Each number is 128 + 24 x the weight over its row's rms, rounded and kept within 0 to 255. Layers, rows and columns count from 0. Numbers have three digits each. The size before them is the row's rms in percent of the matrix's.

# layer 9 MLP down (transposed), 704x256, rms 0.0448, rows 635-643, columns 0-255
028:111122120149141145128119116144140145135127156067107094135108134104110160147154149173110120114118125147110124094162161128115133149113154140145111136103138118114145058126131149122121152144087120169113146111106155142171107109142102125158126165124119130139117114182110114135116101161110136092097136146116123128092056144189082075143095155152141109142151181151083125134109127162124128095153146111167138123129139134117124091084121112144143125166117154102092127118176143119137132140120121136114135143160105122128134132109177115140164097128140131124156139113145141064106137147139122113126121150126121089158184109135132139159095081131123111189161143150133132096166110153107115123154141129117149115173124119124115167113119117109136113120196113127129177145115182126104127079130110
064:106133115110144128112101137095161145100123129160120174093166113171143123130119099143141139099142108129105167143124106150139122144125123124097150151128142091178183101082102129091178099109145102118165111103142096162090128113125099142101075138118137161109124142131107129101143117138155102120163129141142142121146113138099119125087123091143154124089133117124099131147133113143135136127130162133158127107109123141124095137139162113101116102167133161196127152108106110146161110089137140138116125104112159141155142124139066084136118155106100111124109150138127098119143129120139149108122136119107091160086183119190140103109157124150138128119098134088108163096131131131152095078140127080145151118114097143092130166106140136112104119142178139156140138079180147105114178123162144
108:127121132113129132080146143104183114125159159124137165164123147134176112192116158156114153127130119150124180134095131145107153145107115138121160167116115127132080150153141146096136135111127118121163122141116123107100144116105141109162107107155109129099142166110120097160141088129121127177123139129164115101140123123205162112113121108128173105158147095121120123124122166134070105133116120105105105123167134135130123103104122137127090105133091087096108143132151124112121164082175111141134105128050140127121183148114122101130148120094112114128166112129106158079109147132126154072121125125171147127159091121155140142096120124136133109132147082106169112111096134106120098136083098137138132125145126125156127131163129116134095128115121128080125090146105135096152171116148098
124:150098124128134113201143150103094146108132087089112136103139115181109168122125151115125132131111169136128134155126100123101149103120112111162137152091165154120175095126095118140146097167143092128163138102129092109136118109133107141123147118132086110165128142119138101141169157141166143168109128120126103136139121144130103139129083112109128136129140115119138132127176121151137115137166094133155144106113112139121170146136098116124141119159141173112140128106160141131131094070164139170138161137139143132126138080121076208096138118103142116151168110086134124116133149080112143091135107120077105086101098160121156137110102082143105139131094149168134148115114148100146092133155126139121119120115142169091124153139172088157087146173130123132141124123123154087106119137127141
173:189146145122128132088110144148089106136126093117138125103131153141175096125140108125086146117148136143142145158103125129154146165145135126123117139142137127116096120120093159175162129118141118103140119148156112081103136163112131135165109097102134102106141152130131107179118114117166131121116113115108158096140141115177117126159155137150102100137081151131157095100151095155132132113156108131116112145138133093098139136159125134109111156106134121100052123141128114064096109123184148101145096130139128138137165111148154182103144136110114139113153147134149150105159123129150092144144136130086107143128192094150167142125157121131128134130121146101144112166120125086135074118125078184155129125094095134091092141169162123141115105098133151122120147127148180090151159149136112
080:127129142138159111131111115135113148082124110108088182131129093094130161111073110115134080122112116211119114117113106126112098122135145091114150101163115134128152098127112062094158142137138166113098155129157152107135123157102144118116154109120110108093158112088124135128137137121099101080081111146118143125094138114073141089132118160131132134121131121177146130179119126077118110119186114143148129116139134090120174132138144138105136146133091109113111114163116115124128097098135139168171116111136118096107093153120080169118118128118142095143099097084094127149173114083141115155156138124131121106139088119188139128184151139120118122146093133134118133131125117146141120130117145103083156122130116142168155105110107117163150131143118164160136121116092155136124104124112116
039:109152151114129129128129151107123138115119111134145127133105116147121123137156087159116154115087126115140122073085104121097144131164154146140171101138124146121112140168184113182111115150122155116161123097146131096140171103148141146145095093115090153154078143117099099096121151110080125114149116139121115126107131156130129096112124138124132100143127115125156095118124097102112118138082146104148134148137120154099134114121088136147135084178111137129142106194117099135166109075174084122115139118100136117139127099152198112137116108111118150109144157135165123092128112107169178111095126108176090151164099135162105152124117112138126128110140093138133120163142145125123094135122128167086123128147128164103138145166138142110112120119100108108116119086084130126188152182107120
135:127118172113150143146117107137107132134094100096118137109097155124146093170143101128092130096075118153127078149100107103155123139117154089122097137162082159136107123134169130114146127124127116102151111100111116147117171130146161129171096132114152132149151129142078105118134114139196130103163123084090106147110125170110172154134151115096171138163111111131149107083142116179123113188154124165154139112100110089123111121132164126141147115119132117107158147156146144153153159145117124181101108111117132135159132137150109172109090125162118131120150136146135130146146110099136103120132195137159156106158121118142123142153127147132143158122126122144080124117124113106101130081133107111164121093133127075127127093129164125129133125166145172133188109129096172138133116141140135
067:166108138128168118100166078092087111133130115145126088110125106123151096101116094135113128128092124126134138105146148155137131160119117150139093158133156139133172072124106123143109136159132126157113105110140142141128148132128106155095129118147118119155129164127154097128144141110168153179144157181130109100091132136061186087138140125111119118121146137134090140154149116143105117103108151122106141138119114121116121124107140151162127101134115144118063118156157117082116123100109105092117142098102141083158134114138087131094160116129120163109140119126129094095099158149181111093087108124156137162118140103178128152185142135128134132155125082099144120110164128102127162146133126163140123152130107122134176116122109146124119148130102138132169130123104153150109147047083098
# layer 9 MLP gate, 704x256, rms 0.0525, rows 636-644, columns 0-255
068:149150144134130095147104065129116118153161120141096125137113154109134138144128152145119154139138116146135093100133112111124108064122134092153137115091121130138064138135134098126134131132152151206109141112136121109136164157157169129103139107121136118149151097159145134095130121153126117130085128151123151150129120108136141142106160115100115121125111156152124110104141118129128107144091143119131140179149148099124131146132090141140109121125180125098132116178121074131148128096097136112130157136171149133120113112171149162101172126098130089153132141158129053112167149119152126135154101118103098150136150070094118158128133121067111091091139125134145092148101110167129130143121154141110074081139148148135128112159132130128170106174124112120101142155096110100125126058138125
113:126138138120125118081144150103133109160160121116141144099122087139141124165140175169154174160123119112118154168134137116124095079108123144124166135141179148176128128110085145167158124119127140125145130154099152134139127120105133138131130088149095121127127157166156157115165141142105186169134206111175152150117111137140149127155108134161138141139131118180121150092129129120092102202109116134146138098162142127091098125104146109154119139148138134124107141135133124111093145126170127117100145099076133139131165107151119144124121153152071101124130137135148150086161129151123110128139131094128147100125150143112165106128109143127131158154116110109132166108103155089101113145097092135105112165160109105119110139111137134191116114164172105083125129125130144109128080121159134
121:141167107172130153128134131144134091140130124130135133128122121073133086119104113165135125121141117086159106086116144116124140118148140155135095116119062122092100147164174112091106159122138134142120126140154117123083117054119124150136116105132179122104158137150089178117132103131121120066115113130122132136117114103127138099080152146133128134127135099134126143115125140123116133172126156166107125148169128145115125095120148134152157185115144127108128087127121114155167165155077098117160143131118105127146128145138127123161151135141151155144094188112136143130129135151114133144109134141152139165146131094160106168150155161083140159164178122150109079144107134099091121168098127121132149137118115087130158112112100159089130129076115142159102125130101088157181147134111114
169:078145181125141140173120143163167104119126124133088117132148123117131076163124122092119108135135128152125192165148123095134099179105136113117131132126125129146138091118078134125115131096159154110150128108099138125171110141137108103125154162128102115104123105090102126143111114139138112185154125122131139096173133132162151156155134073115084133141112136138127138090152122138141110138120136077145150151112120079125139135073123149135099080108107108094079135090076143112088087133129154097137130120110163138134143108168102126107179122154136122154152103141102177110153140148145119128170130142110142189166142164111143116078102130130123108136161119104125130109112168132091121102135117161143149118145150162146134129159104144139094072151134121094148113120130141131132135125113123
075:089132096129119100079133106101123133141104158149155167139125111134108165143122127115134121126184118127095107133106079144105121129087116141076100123129102164137169114173119107136179135123116152131130092156131096136110108096103138134132110126143134128104113113184147106105121171140106158090125096127158117112098158161122084111113096145107153102163124108129119132127112124094098167107160123159124118100171103136108140113137174130092100107190132142139087113112133118115136146118119148207178102118100105140125078112068126109164090163078120135095150113143107151127126103127107112174101122133104117116122127133111106106163135145132128144098085141121112156126132132119098122123115166139120153154132104134123134175087104103125133138092122141135144134134191118134153117150135106
043:109150133109132158141143134130119142132145139148140106126100134109100108166093154197082124112131092140127101094119089150130103127075116108162107122095152117135106131132111163094085111084099093152116117159122173129108131137119131104121094086167123143133169130108089120125132179124128109188125148121166102125151120126139148170155097137108133095128165172129145091094141109078097136126133124113106132156114103125126111120124076124128136134149160152117138107183125086137115148120177108095120130122149141136103126094141135133150143128163137132157113127136125082104111153111147181130103156123133128154113153080148132128124116110110131050133124144133110125136125120152075154132151127133126046122166124128157139132154152116099151138159128153158113160143099128130094123133099164
152:132122158089144153115100108162110143131128077136126112093101102124133110112142126148080109080092136149120087116122105111139137147098160093109102165124071172135086145135162090122115144119119073098128123137155096110113154150130119123206094117097153128137153128131135127120137137140149127169139127088096062161083149167104127188143168134131160116152125152152108124143137143138123127194120120182134125118112114125098140174135117113156128132103126155082188131134118126130168149161142139143095127125116107113134154150159135116119130095139124154118146131131116162151138109101111128145123158141161119098148121102169138144135158139142110136105080157162151088136129102094112148153102120125153133109089146128133114091144125147164093149149135123130151111100106130144146138096103158
073:102093163105148188122133136062145133145120176110112138134137143144090138122117110092174141113103122129106123153133144122121145132074133122121133133102128069113115136091094143143112144130136132147120158106187169116148117124092162100128100163112169152142086085149137129133091153108123140151118143128126148118163106128135105129115153125105131131113124152146123118112132072122138107136137156138113150145132127142174125125095122149117144138128111103145131182165116105099114113139125127119126141121142122175174084129148133160154079088142108141135099122143147154165133144145093136134179129164115127149142174162129152141117110139125072154120154140129131128108150142146152119106106106154171157091205128127127081134141129130144157123147188144137100142171169140103128189134158140
041:114175127121123126099151135124101130132150152143103105103160145106121172130110143111152122135114126148150142121110108140122156096143121135165085114101171070088127155109125130135153120158148099081117122136105135130113133138114172135121159166176088121152138071193109110092096183108106146140137133096155132155166153118132157130109101069178105102103092109131136120160145161164137105134115154095158145142137139103118101156114135122120152095137105118116152096128124141157107125124150173154101113171153127122147094116127132117116138135124144104154110121129156131126140110150104136131161099185164112130139145168123095097101089117117127123137136146106093165157140107165143106145137105095088069131145105124147112113164142150153098089118097133116110104186146111130152126102153139
# layer 9 MLP up, 704x256, rms 0.0475, rows 636-643, columns 0-255
073:126123132161110141092130151141137124180125128119120121111122129147123140131109111188132140166115122139115198176157120128146135176092111129128131131138150109139144130143122115130148119100109113168125152152105136115131128161150158157125107118155146182101033106125169118109127136145165127115102122136122157116168164133134123128113135130167139099082154114172124119107104148111090139078143137107131143130109121109135108133104128158102138108165180113150050111102125136128108135138114089143122142112148137130106155150123107116147133127194106053123144112126121106138165066112147126147113178115102105124104145156134135136121132125153113127104110110112140134150114161082101121109133175141125114175112129114113162127109081146140138135102121100171161083098120132110142159151113122
103:083128161138112116135071127169168143111119120111126128170126148109132129159115120101111122123117131184118134136111124150129105182124112145161130145135116125119089099150084140126141153097104097118117146142118145125163156148139136075136155113151133121095156154139121128130136147122100065197131118146174083124155122112160086143144120106129138126140132152101149142107137112140097105133092144091147143139105141095130106119088082122106094122135092125065152168100105111107097104121140146126154093141109196122144135153175115122134146142103146107142138101130108125118134121154118131108157105163131179144148089158091123119132155162145130097122113112105172137125172069125103123119151137129140125081123138129152122093154166155108094102134171092127130141127154162147125130113121172
119:160159147106150120106111095149116147174117119133106120118150133141115139147128106089167124156089142179151145141121098065100090163226110117108113137116165107105150086097129147148143129135094144144113116085184170119125121139159131138148123114155133129125134147111122104136165147129129148177125080102148092159143116150132109147118117165122129137196119106131126108140151095139123122130144138085145143139136121109097139177129101156161106113135117115138141175119131141121126118131145134102126106145143113131119151154076127121155151135104132129143118138128119127146123135133177123135116079116140152120154141159161139062161129087124181071171159145117170128139129091102183158116131119107129122126115155127118124164123131107164157119133179143151155120124130143130110141130116161
165:139149125175135075135110088115079098101142095096145133115130133124135117129135139159096120116100140100188052146101150110130095104108130097130094141163106168136133111112140154164127111130104112144128143131152104127097136140117089171126114127096142103142134161186125159120151118159132113127149173133138134118156130105133093156130151144129155126164113154133119133123139119126144124130175130127102120124139122131138133159127154107160130166111136136153121102154157102119140145142140118107147151131174146114156133083139118126078159112125093125136129133135097127137150156099136129121129143156103099110100150101127141165138129160080129109172114137135115139150103119070132109134083095123092156104112059159115097161128122076225121092130130139170107135116099122107147150146090125
083:114122146176133158134131179122112134151120106147168106151158179141130102145151132106077150146103112066141117164158121143120128105132149150145108101123114098183153139154109138173159112127140085138167106122090126142142144139093138145118105143137135121151097152110149133140133117141149115165177156157134183134149117133135097155141141122123111080146129152152133114110117118158121133127132110117129133105129100168110094160109107131118147148123179142113143146111108110144133199126161116120105144115138140153156119094143117108126159185134123101128132142160110099136110113117131124113125104106122131154123145088098130140106145110096195100129134105113128119094129161138053165125137138104156093146122144185130104163095113138173105148120170097143153137099176099171139127106106115
047:200120142108154144102132107121145098123159161132131122091141135155115093128183148169159173104143135137115098105126147119104140110166149105108140143142129130134109177117182127135160121117160171161153115093164105125105107137159126121149119103092129121138145128137132196116136079095112125111102101104126126119135105124120134130146101160154172148139118141161126110090127115127133119141074133142155163104168140136111099138149122177108116110131092136141138116107157133126110132111086127141072149088114107122128120138171140122139083101172133122136090108143144127115149106126148127133093160143117093114147146143130067176101100141116138124173118131148161114173165126107151116142151140143111102081126117137107140206131142102089103108143129119134152134173123146116166146112108144
136:119110151143119105120161132148167087176124136144120183131142124107095162156101153135161109174134112125117169155088127150142103164115130148122073138112145111147167099151110140125152109095100107106137109134142152162131126125085111129100103158112145149103105128158106110128105138124096168101115126161121131115186124101161115090109100112136122183162150105094133137115135101116161141107135102094141160137134140082139113094137138128106115113146110152111107159121143145116087083107121148080138135160148142137091121139095105125109137169160158121194094103137137084133132139124116124108142100096138180152151105118094096074153110124140163131138158125148142134100107176123150146106151115152083128141113143145157134105141130150130165100108156135144104144118127087102102114142163096
071:114127157132127133105126139134141157195105129134122136140145151169093141140146118124106147168080119126133139199126088116155098168058127112091134098145139095122172072125104131146180091134107108108126116121087162124139135156114119082059084152112121162109119139138108116140082160097129108121169097135130124095147159122145147153132156101125137084131137184152120113138136152116086167093171118086126112116144104093120106160145125131133114103111135126069115125151132124122099137151167124124075126158124139113141173136130112110146085114149125061140109085137096137090149147082115134134140152127163129132156122130099140102129103127137121106137120128091133135152134135125119159088140132104100133128137151178113101148134134116148134158128114118151124142122146129117125123138115134